python train.py --d_mlp=1280 --vocab_size=2832 --activation="swiglu" --norm_place="pre" --norm_eps=1e-05 --positions="rope" --rope_base=10000.0 --qk_norm=true --attn_scale=0.176 --extras=["capped logits"] --init_std_qkv=0.0332 --init_std_o=0.0412 --lr_mult_up=1.38 --doc_mask=true
Each number is 200 + 40 x the weight over the matrix's rms, rounded and kept within 0 to 999. Layers, rows and columns count from 0.

# gate: layer 3 MLP gate, 1280x384, rms 0.0475, rows 987-1010, columns 96-191
# up: layer 3 MLP up, 1280x384, rms 0.0476, rows 987-1010, columns 96-191
# down: layer 3 MLP down (transposed), 1280x384, rms 0.0475, rows 987-1010, columns 96-191
gate987,194,170,205,197,159,156,160,208,177,218,257,235,243,219,239,261,160,172,166,204,202,225,164,190,169,170,239,200,215,183,222,268,193,197,254,191,197,224,198,195,217,238,203,155,250,206,182,158,152,253,223,218,130,125,214,197,195,188,219,167,202,253,286,212,138,187,238,163,201,260,157,207,186,260,158,214,235,235,178,137,226,244,124,180,210,155,191,199,234,233,228,186,208,239,211,231
up987,254,207,200,202,159,287,171,221,271,203,212,185,145,168,197,238,181,144,136,209,170,194,152,246,228,190,203,246,218,222,159,182,241,200,187,193,206,196,133,211,222,214,135,252,220,300,211,162,214,183,156,150,227,135,245,136,190,165,181,175,192,229,244,141,181,287,172,142,187,271,200,170,172,231,181,219,214,218,148,251,202,192,137,175,190,164,181,221,168,179,224,203,241,218,193,232
down987,248,194,203,239,184,239,136,172,202,186,210,167,271,278,178,159,212,197,217,161,169,215,243,219,171,247,163,175,312,236,178,184,265,165,211,140,151,192,212,190,153,199,168,222,186,235,221,172,199,241,227,195,129,195,186,179,225,247,195,216,193,191,182,188,243,196,207,265,280,206,184,260,151,151,185,218,222,128,176,192,140,256,180,224,183,256,197,269,204,220,165,216,198,214,245,235
gate988,233,215,178,215,163,110,116,208,259,229,277,211,158,175,248,217,148,149,196,194,205,228,188,164,245,194,174,180,161,200,106,116,175,240,206,158,240,127,210,219,215,210,140,228,130,245,195,198,224,157,143,188,203,166,186,193,223,257,222,243,164,175,215,219,188,221,216,195,227,202,150,174,171,173,210,204,210,179,211,133,238,146,233,295,257,151,244,199,203,177,200,209,186,260,209,171
up988,131,220,170,278,232,188,227,237,196,252,168,124,179,168,162,215,116,245,104,186,248,213,162,148,244,164,258,203,206,203,175,191,218,192,224,217,190,204,152,175,241,151,202,174,183,167,207,249,121,223,212,202,189,231,210,221,178,227,216,212,143,184,171,152,164,251,186,157,202,210,92,251,145,250,218,240,210,176,233,155,222,164,205,241,220,205,187,256,223,187,264,127,224,253,162,174
down988,144,225,252,247,163,178,226,248,298,226,233,193,137,214,180,166,272,233,194,137,270,201,194,171,130,175,276,187,168,159,236,191,174,161,181,168,118,234,159,181,235,157,161,198,127,208,178,256,235,267,130,211,197,221,247,223,184,271,198,198,192,208,271,261,174,269,257,214,222,177,198,182,142,147,169,245,200,238,197,217,146,124,247,218,171,216,174,266,216,160,182,124,237,231,245,208
gate989,194,231,262,252,162,221,172,208,184,239,193,190,147,221,165,149,260,213,208,229,194,242,215,131,196,230,190,174,203,252,153,233,223,157,216,210,261,175,205,138,104,172,176,194,148,214,204,258,208,126,254,243,182,180,246,152,213,58,219,230,211,193,271,143,240,310,218,204,146,171,245,198,201,215,204,226,285,192,150,138,178,176,195,165,246,269,148,226,180,153,171,157,185,214,233,114
up989,210,177,253,215,160,208,216,183,252,251,196,161,248,222,139,211,231,203,154,209,212,231,191,215,168,194,173,185,162,235,177,166,244,173,260,215,200,145,171,227,230,200,213,242,221,206,90,272,197,181,214,285,168,158,189,152,215,162,141,187,145,154,225,163,222,229,208,274,180,191,214,196,230,184,168,275,148,144,132,183,194,282,184,202,186,262,188,245,213,125,114,214,213,234,287,231
down989,200,219,194,237,173,203,212,269,266,283,217,106,210,156,223,220,235,254,169,176,174,143,182,186,263,214,290,231,189,159,230,176,185,174,194,163,232,195,181,214,192,158,264,239,115,268,200,236,189,224,181,255,239,200,183,140,250,198,203,198,200,279,153,136,210,187,145,194,263,260,180,208,264,191,75,245,230,240,199,153,209,195,177,155,157,180,166,196,210,160,204,226,224,199,215,176
gate990,242,175,243,212,194,210,204,209,221,195,159,138,206,251,210,270,218,144,159,186,221,164,243,168,190,263,207,76,197,243,235,221,211,217,322,266,181,248,151,150,218,226,140,184,160,206,277,220,164,192,172,188,224,149,194,233,170,248,240,169,212,298,164,205,249,176,191,192,188,174,252,218,175,257,180,156,214,216,257,206,244,206,211,233,109,186,199,226,231,168,171,201,202,230,225,169
up990,216,180,182,176,210,200,196,225,256,205,229,213,123,160,245,204,107,204,251,246,194,172,208,285,190,182,181,167,219,221,226,210,180,182,271,217,177,173,253,248,232,238,172,137,234,198,175,260,252,203,201,200,131,206,251,186,214,196,114,129,187,256,172,185,195,206,228,266,218,219,178,158,134,164,263,205,198,229,169,192,241,251,214,205,240,199,207,189,119,304,117,201,285,167,191,200
down990,142,175,179,169,216,226,296,280,202,174,208,167,243,145,211,215,176,190,300,183,205,179,193,174,204,276,261,266,233,166,223,236,137,174,194,210,163,213,274,127,235,147,195,162,158,186,222,207,128,224,244,154,188,194,197,262,234,221,236,234,118,148,216,261,221,179,240,189,157,244,198,223,166,183,220,192,178,248,230,232,175,215,133,207,235,225,172,119,146,286,204,189,190,243,135,154
gate991,203,165,184,208,302,181,246,160,211,229,160,234,192,181,203,188,125,150,231,182,234,192,145,238,198,189,208,206,205,216,195,245,252,232,184,220,253,191,242,87,143,220,225,170,176,212,196,249,211,245,269,200,170,156,241,221,223,224,195,184,260,145,207,174,223,204,230,213,235,193,230,242,241,210,212,189,211,174,248,196,210,176,197,207,155,246,162,255,207,183,166,223,228,144,183,228
up991,217,187,143,154,219,170,221,156,260,311,223,159,198,207,199,188,162,173,160,259,163,269,127,195,188,117,241,216,211,244,205,204,210,188,204,203,227,203,237,164,229,193,236,199,273,224,199,275,196,242,125,239,125,115,247,293,218,148,171,169,200,180,275,221,252,312,157,227,174,230,223,197,238,108,216,185,169,227,211,225,187,185,192,233,152,194,284,152,234,227,171,185,81,113,165,221
down991,205,239,214,194,184,203,194,236,222,229,170,264,144,230,178,245,203,247,197,190,229,219,215,214,224,181,166,149,212,259,217,231,220,219,245,153,265,212,262,145,242,157,190,202,155,191,174,209,164,167,235,173,232,222,236,134,162,181,162,187,287,221,185,220,214,236,158,150,303,232,230,230,216,117,232,163,180,272,171,219,267,180,205,220,175,250,180,119,186,253,169,189,212,251,216,210
gate992,196,237,241,228,187,172,189,232,214,192,184,204,204,224,199,224,146,257,194,158,225,261,191,146,195,212,167,250,166,257,198,165,219,178,188,187,229,141,242,219,129,201,234,212,220,217,219,216,197,266,170,145,220,125,209,217,201,229,210,178,188,314,185,151,186,281,213,204,154,194,139,233,236,198,239,188,131,190,161,164,247,196,229,133,165,184,207,235,254,237,261,274,256,189,162,220
up992,180,229,169,187,153,73,162,251,222,205,241,174,222,179,101,165,269,190,187,196,186,219,253,269,133,166,177,257,240,217,208,161,183,204,300,200,177,310,159,210,285,221,309,248,159,181,225,215,215,219,221,267,185,180,215,256,116,193,180,197,197,168,170,228,187,225,182,165,126,135,239,179,178,204,220,152,243,202,196,160,156,191,214,173,151,217,199,225,142,215,190,242,267,197,223,193
down992,152,198,143,245,191,156,247,192,216,226,202,106,224,169,107,195,236,233,234,217,196,189,300,201,176,217,180,219,233,201,201,263,222,217,213,155,251,142,232,250,242,197,205,190,182,153,131,190,192,289,187,217,211,186,213,222,214,186,179,227,249,132,201,261,175,220,284,115,168,260,231,184,191,255,161,148,218,203,193,202,179,200,186,241,285,198,226,233,198,228,194,227,262,170,160,214
gate993,207,164,165,186,172,148,204,196,204,222,208,196,224,267,199,221,158,212,255,192,226,224,236,187,245,230,185,221,277,162,268,228,152,235,219,209,191,213,207,251,197,171,204,161,257,200,226,251,135,272,211,169,147,224,154,153,191,189,201,162,164,247,158,172,201,200,218,151,192,272,196,146,155,170,140,169,155,297,174,185,198,135,237,230,219,211,203,197,179,231,241,185,183,167,163,255
up993,176,170,229,201,245,233,232,255,217,243,183,217,249,143,185,267,223,184,178,196,195,221,178,223,200,170,208,190,161,185,241,152,208,184,226,256,223,190,233,128,185,195,215,204,81,241,201,228,238,194,193,202,178,217,180,241,266,156,256,198,158,198,163,250,265,154,169,152,212,211,241,205,155,232,252,202,242,184,210,175,229,170,146,234,155,197,213,207,260,229,238,204,265,146,244,249
down993,204,150,199,173,166,199,171,237,208,189,226,277,184,186,258,242,252,136,151,152,181,216,216,188,201,183,171,232,191,186,223,226,149,157,238,208,225,146,251,107,154,187,218,211,160,155,191,196,166,169,267,179,217,137,243,205,210,275,164,166,213,216,232,257,145,202,227,213,260,163,196,199,207,224,173,257,175,167,188,181,196,233,150,190,125,132,222,192,194,178,198,215,216,192,185,167
gate994,206,229,200,180,222,254,97,199,178,156,239,136,244,161,264,245,213,243,223,201,226,271,188,251,135,208,147,126,221,171,214,183,228,165,234,111,137,169,139,217,97,188,228,177,171,236,136,240,199,185,127,224,224,203,177,223,193,226,161,192,161,200,182,214,169,224,114,140,212,208,171,178,137,256,192,223,233,207,128,213,251,194,206,227,204,268,157,218,132,172,224,178,269,231,258,161
up994,223,298,218,268,172,208,213,267,225,191,157,233,222,186,228,180,188,155,227,183,226,141,178,138,199,201,225,308,136,214,178,101,193,199,153,214,327,197,197,232,219,144,176,227,185,191,211,145,213,227,135,153,213,161,159,194,251,188,206,165,223,240,175,178,146,171,207,171,169,154,214,174,141,76,162,206,240,194,253,289,173,240,207,246,248,105,210,156,212,209,241,173,178,204,202,231
down994,150,234,192,127,187,212,121,261,270,139,197,273,172,212,218,203,252,209,223,183,202,179,191,175,157,160,222,229,187,235,209,170,145,182,174,278,274,208,194,110,286,231,191,230,249,190,225,253,259,144,210,249,209,161,187,261,209,160,105,186,218,168,225,257,215,226,166,130,201,262,169,189,171,164,168,223,243,182,206,277,217,181,131,164,163,301,264,207,226,247,157,195,232,116,234,224
gate995,178,278,180,242,220,244,247,209,208,233,208,170,183,127,136,241,271,156,228,231,192,224,227,189,170,150,208,192,172,184,178,207,199,179,232,168,233,198,168,210,209,148,130,183,216,161,226,233,134,182,175,170,246,103,206,156,197,210,240,236,178,214,188,116,198,236,233,170,232,179,228,251,174,254,113,163,174,192,247,223,246,208,219,239,193,184,193,181,199,144,222,250,207,143,183,206
up995,199,219,137,178,198,196,240,231,219,254,168,260,214,201,190,142,171,206,188,180,163,157,183,238,286,170,165,223,194,211,224,245,232,223,200,154,204,230,225,163,205,192,205,205,200,254,238,204,129,194,210,305,183,270,306,164,231,226,183,171,189,196,162,265,225,156,185,228,130,205,163,169,192,227,224,177,192,227,205,224,174,212,250,181,196,152,287,232,192,234,161,176,244,126,192,223
down995,185,210,224,252,133,191,267,218,127,206,140,207,197,156,151,188,187,230,169,313,227,222,109,242,256,232,178,213,148,275,231,206,271,279,206,200,153,162,301,221,162,238,282,216,210,264,209,159,201,164,187,204,213,260,210,180,194,181,167,225,172,163,152,174,197,226,161,184,187,211,111,145,148,223,287,115,229,188,161,222,143,174,168,181,220,191,199,216,234,169,182,211,202,222,169,204
gate996,198,244,166,228,159,150,226,230,237,210,213,183,191,206,155,117,210,168,230,161,216,137,218,187,173,171,250,142,205,219,220,161,195,192,210,201,235,191,130,195,217,242,227,260,142,145,190,244,202,178,182,232,148,233,178,265,249,142,199,192,153,172,206,211,208,140,105,209,179,240,182,233,142,147,197,192,212,203,246,246,225,209,211,218,180,186,232,141,214,175,244,197,189,223,247,209
up996,150,180,165,131,174,185,215,132,254,131,281,132,275,242,183,197,228,150,195,224,256,215,247,145,263,190,230,225,267,145,177,190,213,208,280,214,161,251,159,175,224,192,179,175,195,186,207,260,217,182,203,182,240,190,156,221,211,169,164,202,216,255,158,189,235,218,127,233,220,190,181,146,184,253,161,221,263,124,190,174,259,288,200,216,153,196,250,226,256,186,203,206,186,257,236,219
down996,224,180,159,190,205,207,186,237,237,225,124,196,215,190,147,254,189,191,233,248,269,154,233,137,214,226,222,257,155,208,195,267,193,193,160,179,154,212,163,185,163,182,242,232,295,228,170,163,129,136,265,199,244,244,140,175,265,162,238,204,324,239,200,235,213,183,257,279,199,141,288,190,220,167,169,167,147,163,180,233,204,210,186,226,183,205,233,165,173,238,204,200,190,212,228,207
gate997,215,255,197,170,163,251,241,208,211,265,208,227,169,253,228,226,222,232,155,190,209,239,172,191,147,205,183,170,101,146,243,180,235,155,241,222,141,186,175,224,182,163,174,192,194,204,206,202,207,194,192,113,227,231,153,212,198,198,157,174,175,248,207,216,192,252,187,219,136,181,205,239,121,218,195,231,188,177,185,169,232,212,220,253,165,251,196,126,229,202,212,190,225,229,167,210
up997,217,253,249,130,212,180,220,177,236,226,139,184,190,167,138,230,219,106,216,123,240,231,200,188,188,173,226,197,245,195,217,169,221,226,208,185,209,181,180,232,181,250,142,206,246,225,215,175,198,226,186,213,100,273,253,167,234,212,183,226,210,143,204,237,217,194,216,219,140,183,152,189,248,145,188,192,203,144,258,245,226,159,188,231,177,188,138,156,182,190,120,116,130,155,262,167
down997,154,144,157,184,260,211,192,190,190,204,229,214,257,175,149,198,166,239,256,205,149,233,245,227,161,241,176,191,228,156,205,269,206,193,176,168,212,178,231,199,125,229,124,218,220,232,180,241,114,223,149,184,225,136,194,140,176,171,157,237,152,230,290,209,230,147,211,197,186,254,159,307,176,191,190,253,222,258,184,141,210,147,196,115,135,153,251,222,155,181,152,145,245,135,165,292
gate998,180,117,247,218,76,154,172,239,240,227,192,171,154,148,181,176,175,268,172,275,115,236,179,301,280,259,185,272,197,154,207,140,229,254,242,240,178,247,176,140,194,181,213,228,203,157,186,186,132,212,229,182,212,179,214,136,214,231,189,185,119,272,240,213,226,215,260,179,172,240,219,243,168,195,208,182,210,234,118,221,238,184,300,227,194,184,201,188,262,172,128,217,197,285,175,268
up998,203,209,229,186,165,189,159,205,216,258,212,197,177,218,153,135,210,256,190,261,209,197,169,277,197,117,135,250,236,207,213,205,235,256,216,273,192,196,145,211,198,181,159,159,218,217,171,210,156,184,233,184,146,212,189,175,268,190,181,180,163,196,231,222,220,168,200,221,152,238,171,210,243,205,199,171,152,233,104,233,175,191,231,121,260,207,223,240,228,187,212,238,220,266,152,245
down998,175,291,227,206,194,175,244,253,177,149,244,130,285,195,170,167,147,155,169,247,247,192,193,220,215,170,247,171,182,165,237,181,217,196,205,206,146,214,216,232,233,199,182,217,236,174,270,168,201,176,251,149,165,245,206,242,255,238,247,200,156,208,189,205,170,224,187,200,218,229,246,230,253,184,219,151,188,148,219,211,189,132,233,245,231,198,208,267,120,200,185,202,156,193,231,191
gate999,241,281,165,221,164,101,238,234,168,223,243,204,220,247,212,200,235,134,152,142,187,176,260,243,214,193,173,278,167,168,190,213,150,144,255,168,189,231,211,211,182,213,174,231,209,161,147,176,200,257,262,212,164,169,202,230,193,173,228,171,259,211,242,191,230,182,181,209,222,147,161,248,164,284,103,219,218,222,236,137,247,160,224,146,163,255,111,263,257,142,233,205,200,208,242,103
up999,245,250,179,152,205,128,249,253,241,147,130,279,184,190,219,127,200,185,321,217,248,211,268,230,256,142,225,235,221,238,263,98,209,194,260,228,219,213,233,239,216,214,202,234,207,163,189,117,236,193,159,219,237,183,224,218,233,242,177,210,156,180,234,177,178,162,187,234,214,211,143,135,167,206,215,193,180,246,214,181,217,189,211,286,199,150,130,176,304,178,198,327,182,209,223,129
down999,225,169,271,203,269,151,283,260,334,157,231,251,234,236,144,206,208,237,168,247,232,227,262,218,181,217,181,140,174,228,245,201,187,263,230,245,219,212,109,228,184,209,201,201,237,191,220,128,227,199,269,178,172,244,252,152,211,161,217,161,170,256,146,253,199,171,200,174,197,134,192,207,203,157,189,202,188,153,165,177,192,138,203,242,154,226,172,211,212,258,228,270,188,246,235,142
gate1000,215,155,210,244,201,287,149,118,236,197,168,267,150,150,198,199,159,254,156,195,192,171,245,186,127,118,219,172,168,248,259,209,125,193,169,198,240,221,152,134,183,194,223,146,223,144,224,185,146,199,268,169,134,145,202,226,238,194,129,200,220,226,259,234,238,280,251,168,208,251,195,248,268,91,204,153,196,269,167,196,178,265,243,226,117,190,197,219,186,195,245,135,172,188,219,163
up1000,230,189,230,218,218,196,217,177,255,211,227,151,293,218,208,179,209,152,210,248,227,240,251,247,190,249,246,207,164,160,221,221,218,217,239,119,175,281,173,197,235,133,189,249,148,188,219,305,229,136,195,125,193,240,123,192,207,238,256,190,208,199,150,204,296,227,283,221,226,191,255,197,225,252,283,233,147,186,209,246,175,138,246,237,221,177,227,142,168,321,163,154,225,115,179,313
down1000,188,151,231,159,246,175,138,183,174,209,260,213,176,219,173,165,207,267,184,172,178,220,210,281,158,223,253,201,129,200,231,176,218,243,161,148,166,166,214,180,290,297,214,149,146,192,156,205,232,235,154,208,183,151,202,232,148,244,217,189,126,217,227,200,296,202,291,239,202,200,267,195,166,193,276,230,262,124,205,232,144,233,216,152,153,158,220,176,169,179,224,222,197,218,255,216
gate1001,264,219,184,217,187,205,117,205,256,175,199,173,183,241,203,198,92,253,192,222,209,219,231,216,111,227,183,144,194,173,178,184,207,204,219,240,155,315,200,125,260,194,189,147,126,239,187,143,215,167,176,180,193,260,123,151,181,209,223,264,280,165,238,227,200,235,160,170,254,158,175,205,188,235,166,209,227,97,319,188,221,169,222,209,188,184,164,185,260,197,227,207,263,216,205,207
up1001,235,176,254,189,159,219,241,183,227,125,230,137,236,202,162,201,215,260,199,196,177,185,251,184,161,181,126,236,195,165,273,175,165,212,227,217,219,188,205,213,251,211,195,265,234,171,221,124,201,229,222,203,212,225,128,182,128,203,236,176,256,165,211,280,174,161,274,182,225,264,268,180,165,236,269,201,197,109,255,171,281,152,264,161,178,201,194,162,242,166,155,192,203,252,266,192
down1001,248,212,240,163,95,152,181,157,237,180,181,206,290,146,249,249,198,219,145,184,225,187,115,192,163,204,158,193,234,115,165,251,203,148,154,172,183,213,230,255,259,198,162,231,165,189,164,176,141,206,151,185,212,203,159,130,143,100,203,194,195,211,276,190,199,142,218,244,157,246,272,161,189,228,238,129,186,188,256,189,144,159,238,233,217,165,297,252,197,210,189,199,240,182,237,214
gate1002,206,210,180,109,196,236,169,190,239,139,247,217,196,214,156,192,165,198,214,225,177,150,199,244,261,202,173,192,218,161,220,224,217,237,238,208,207,183,218,258,209,225,266,153,202,254,186,110,142,254,204,194,160,250,180,168,165,224,190,149,269,192,214,147,181,232,243,164,190,208,190,191,214,213,221,221,235,223,96,169,210,253,217,173,217,225,214,219,212,234,201,187,225,220,170,186
up1002,145,269,249,165,238,179,155,183,239,183,119,172,258,224,209,241,238,167,194,273,277,235,251,159,213,119,173,192,232,170,211,225,175,228,153,187,170,176,173,159,239,82,167,161,127,211,237,232,226,151,229,225,225,151,150,213,262,184,225,243,259,226,265,194,182,233,206,167,166,147,127,188,283,133,203,174,180,146,218,229,219,189,225,195,121,229,210,216,136,204,214,240,270,193,222,177
down1002,220,277,163,207,257,232,163,205,252,247,147,243,193,143,208,311,193,198,232,214,205,235,199,196,242,161,257,175,139,193,244,170,140,204,202,169,113,133,199,249,202,263,198,199,211,156,211,203,281,120,293,209,217,168,204,224,179,205,124,166,183,150,189,255,163,159,171,243,226,130,228,138,218,248,251,204,178,239,244,197,228,153,231,194,144,200,233,248,172,197,144,205,265,184,227,185
gate1003,222,205,263,159,291,165,113,154,250,206,211,173,239,172,194,146,175,208,204,233,293,263,147,216,190,153,206,210,187,154,146,175,170,180,192,255,217,199,170,138,226,229,147,256,232,259,296,193,168,181,218,186,182,187,232,217,216,191,189,171,224,214,188,265,180,225,210,231,237,230,215,179,147,209,215,157,188,168,149,203,185,275,214,216,183,213,178,246,138,243,245,218,187,169,151,158
up1003,202,203,221,212,221,149,99,194,219,191,243,201,274,217,228,129,194,216,297,230,157,212,129,205,182,124,212,135,160,133,191,118,150,176,186,253,183,171,166,215,130,248,212,219,206,233,202,192,195,218,157,203,146,214,208,182,156,193,252,203,234,219,205,231,193,264,200,185,169,165,206,236,213,247,116,155,230,164,134,249,281,278,203,267,204,159,165,296,168,211,159,194,178,195,152,100
down1003,209,257,213,194,186,130,211,200,188,234,201,185,177,156,146,222,174,186,230,286,232,193,133,230,287,134,213,176,144,138,243,218,154,157,185,247,180,161,214,215,201,122,178,284,202,221,233,227,200,217,221,181,186,182,214,231,150,188,232,280,209,290,160,217,203,205,155,237,207,222,223,199,302,290,117,185,219,183,169,229,218,218,272,176,244,209,204,228,170,205,250,239,194,217,263,197
gate1004,227,212,201,204,124,176,161,154,198,156,224,206,263,153,177,168,233,229,199,181,199,196,111,139,220,229,186,206,169,188,261,214,156,172,183,224,175,177,273,210,253,227,189,234,214,209,201,208,163,225,178,184,207,180,157,181,234,178,179,162,228,238,238,201,83,265,160,193,161,180,247,176,219,260,163,225,244,160,206,241,119,104,204,243,223,263,208,171,257,180,227,206,229,166,212,190
up1004,169,210,210,171,273,145,151,114,132,201,172,247,234,187,193,247,283,177,174,161,187,237,173,203,189,196,213,212,195,210,207,149,155,212,286,189,142,227,221,199,214,194,160,190,225,146,132,202,223,188,268,159,176,188,112,173,202,174,177,145,246,218,238,284,213,207,174,231,193,195,221,202,226,243,182,211,272,243,164,212,217,192,165,157,182,203,184,147,249,266,243,168,224,119,248,180
down1004,250,199,212,216,157,261,133,210,157,147,244,191,179,196,200,230,274,229,217,199,219,147,175,213,177,252,213,223,233,127,292,204,136,193,219,129,73,191,126,245,220,232,189,145,223,161,147,242,201,218,206,152,147,247,196,203,182,161,209,208,171,225,163,242,183,244,158,226,213,153,164,124,283,233,154,224,229,196,169,135,184,231,175,218,198,138,226,164,223,199,220,218,233,198,207,170
gate1005,248,276,173,264,188,190,148,209,235,154,240,242,196,167,213,173,193,148,175,195,179,216,172,135,234,176,170,217,177,187,192,171,213,209,225,223,167,182,270,235,200,229,162,173,157,198,228,230,188,258,221,280,52,213,202,192,191,211,202,216,122,193,124,118,199,199,210,211,188,198,147,236,230,203,169,163,210,193,180,248,234,246,98,262,311,217,203,118,178,223,295,263,205,153,230,268
up1005,227,264,134,198,166,258,186,212,263,179,186,235,252,279,165,229,274,208,192,158,169,228,185,166,142,172,176,211,196,195,219,224,224,224,253,189,242,174,166,144,229,158,243,231,205,235,249,188,196,213,197,249,172,197,195,148,207,122,181,268,235,225,234,193,154,273,122,161,180,179,215,167,298,216,171,179,204,292,226,203,143,218,252,191,243,242,196,188,114,201,237,156,208,277,152,278
down1005,127,206,173,231,162,254,184,229,223,153,185,177,232,194,208,181,192,195,146,178,145,195,215,198,219,105,209,135,196,185,158,165,167,214,222,144,228,229,234,184,168,178,219,163,170,183,161,221,190,190,231,260,183,134,202,219,207,158,187,285,156,215,274,203,244,194,142,135,146,237,212,136,220,187,291,192,262,187,196,121,224,198,168,223,213,187,245,151,158,126,267,244,166,304,226,209
gate1006,184,187,188,129,164,133,210,163,208,188,236,187,241,225,133,242,153,216,197,221,139,198,205,178,219,167,259,239,173,149,141,64,240,171,178,263,242,255,132,154,148,188,182,151,257,139,189,144,164,174,121,201,185,274,237,229,170,214,174,216,117,236,256,151,179,170,166,185,246,163,198,180,204,141,219,197,273,223,116,197,229,188,213,202,223,189,158,241,239,171,189,177,219,197,167,206
up1006,216,213,266,160,111,187,279,122,229,188,244,243,176,176,216,221,124,129,293,173,218,103,253,225,227,125,168,182,241,138,184,161,157,164,222,202,229,190,197,215,224,200,279,219,219,268,228,131,225,142,128,230,203,272,168,189,261,226,163,192,212,208,160,251,216,201,202,222,290,99,282,196,214,170,244,237,263,182,148,184,249,205,225,211,207,189,234,177,192,135,170,131,133,127,130,143
down1006,205,224,228,218,91,216,221,201,191,156,234,217,223,238,250,238,184,201,216,178,243,128,232,207,181,189,96,242,213,177,191,201,189,169,216,174,142,196,258,214,98,244,168,202,240,251,164,203,266,194,182,199,226,134,147,187,198,228,198,123,252,161,206,192,245,223,221,193,249,176,246,234,251,131,218,205,237,331,260,218,239,201,193,157,174,114,185,241,130,177,225,173,144,128,192,231
gate1007,271,281,231,181,187,206,129,195,195,224,258,288,193,165,203,270,193,177,231,235,255,165,197,156,142,249,223,179,183,198,181,110,195,286,103,255,211,165,185,176,165,187,200,231,251,179,220,255,160,137,277,228,262,237,162,254,149,250,259,249,254,186,202,255,164,183,216,210,220,256,201,238,247,190,194,244,144,201,231,172,260,188,204,210,215,184,230,259,206,244,119,142,215,154,203,250
up1007,228,182,208,244,202,195,215,227,137,170,240,241,116,196,227,161,141,208,173,217,163,120,195,234,191,258,263,179,199,180,227,227,215,207,172,197,190,208,249,138,188,216,188,211,264,130,163,179,145,150,290,225,189,201,242,194,196,133,149,249,255,259,239,268,204,223,242,130,198,188,173,167,237,192,160,171,190,204,95,208,142,236,224,205,241,220,187,215,122,182,184,264,261,251,212,197
down1007,183,120,203,215,147,182,198,209,195,148,211,172,205,225,265,164,247,197,238,200,215,140,195,168,138,208,187,290,180,197,239,245,190,171,167,252,255,169,182,244,215,166,252,242,228,209,216,173,248,256,197,222,208,189,216,154,212,174,145,222,213,232,194,196,187,190,195,237,119,257,137,199,208,150,165,146,244,265,183,254,142,307,164,237,185,178,208,278,153,163,181,219,175,236,173,163
gate1008,146,208,222,204,204,207,244,255,211,259,137,173,217,228,229,259,111,209,173,188,199,209,214,185,173,244,246,243,235,170,156,209,153,221,182,203,174,239,255,193,143,224,284,227,191,238,197,208,169,255,194,280,119,171,214,227,163,222,232,250,196,140,222,226,222,125,219,226,242,162,168,175,185,200,217,165,211,237,170,203,212,252,212,205,121,131,175,260,185,205,179,255,133,174,258,216
up1008,216,176,124,182,226,99,144,197,134,215,182,208,140,139,251,201,282,151,178,222,208,202,101,141,157,182,171,182,265,190,155,171,241,159,210,234,192,144,123,244,306,200,193,209,180,176,207,145,192,245,149,179,179,188,181,264,211,186,212,207,190,163,208,194,194,243,185,234,194,275,158,179,303,220,214,208,210,186,238,296,202,143,195,207,227,233,202,213,218,176,145,166,143,253,175,250
down1008,118,213,246,212,200,225,211,118,146,183,207,252,141,204,225,187,297,228,261,211,222,158,143,272,200,175,124,231,172,207,207,232,202,189,221,117,175,143,147,189,210,173,194,194,155,163,307,198,175,249,184,113,202,189,274,181,224,254,193,166,230,146,213,217,173,166,177,287,252,170,210,234,210,244,205,228,183,208,232,213,265,220,203,162,220,165,197,218,266,161,222,203,322,168,87,172
gate1009,168,178,220,169,228,251,215,144,233,265,181,181,207,175,225,207,167,227,224,159,187,232,143,192,177,177,172,205,203,196,166,182,206,241,161,127,214,253,213,279,137,205,228,253,175,206,321,167,167,175,222,215,180,272,179,229,242,215,159,219,141,234,131,80,241,249,135,270,252,188,211,238,163,194,194,199,211,151,159,161,170,208,210,236,187,194,188,139,199,232,166,155,228,224,232,128
up1009,203,169,231,181,220,171,224,231,196,171,186,211,228,164,122,218,160,190,192,206,174,220,230,194,147,146,158,235,169,185,193,177,242,145,235,223,237,140,263,176,190,160,144,147,143,279,107,255,202,220,245,181,157,201,233,198,156,181,230,207,234,177,238,286,162,226,264,149,156,115,150,151,174,211,165,223,199,177,210,199,210,223,175,159,192,222,212,183,203,162,214,224,168,207,174,275
down1009,206,159,229,186,200,222,135,203,212,207,164,171,204,194,180,243,213,221,176,153,205,273,252,185,266,145,189,210,139,178,164,148,171,240,216,167,170,193,223,195,236,201,183,245,216,203,205,154,190,120,236,144,226,184,209,196,218,157,196,211,171,169,187,172,146,194,118,128,140,274,247,227,237,159,186,197,200,175,198,143,231,177,192,150,211,133,194,247,146,193,288,222,197,205,182,186
gate1010,252,173,192,198,197,202,190,236,154,141,278,256,187,136,171,190,267,274,201,251,238,149,197,161,214,169,212,164,244,256,139,150,221,205,182,142,240,214,222,200,250,213,108,234,171,229,195,212,159,180,195,212,210,160,155,148,187,277,136,242,222,225,269,209,137,227,205,215,211,173,208,155,198,173,249,203,183,222,190,150,157,159,187,255,161,187,238,169,219,152,266,217,250,235,203,198
up1010,162,140,187,193,241,222,199,154,177,163,241,219,246,158,271,169,141,205,158,249,185,217,229,223,190,188,184,181,222,217,119,148,246,171,184,136,217,210,199,246,166,262,138,241,151,225,204,216,142,196,180,154,160,156,174,172,148,157,157,234,160,216,197,300,224,198,220,279,196,172,182,208,134,212,236,231,172,191,198,143,209,213,252,291,178,232,194,193,239,156,189,259,217,177,175,135
down1010,168,135,268,180,183,263,92,218,203,227,171,214,185,199,155,221,178,73,145,268,206,192,237,245,204,157,204,204,249,226,156,222,171,227,128,254,249,203,173,212,150,233,292,182,152,204,183,188,202,230,250,104,138,144,225,268,233,239,199,184,192,216,173,205,156,173,212,232,174,236,130,170,189,158,242,258,183,242,174,208,224,216,307,180,151,125,188,194,192,157,186,245,211,177,233,283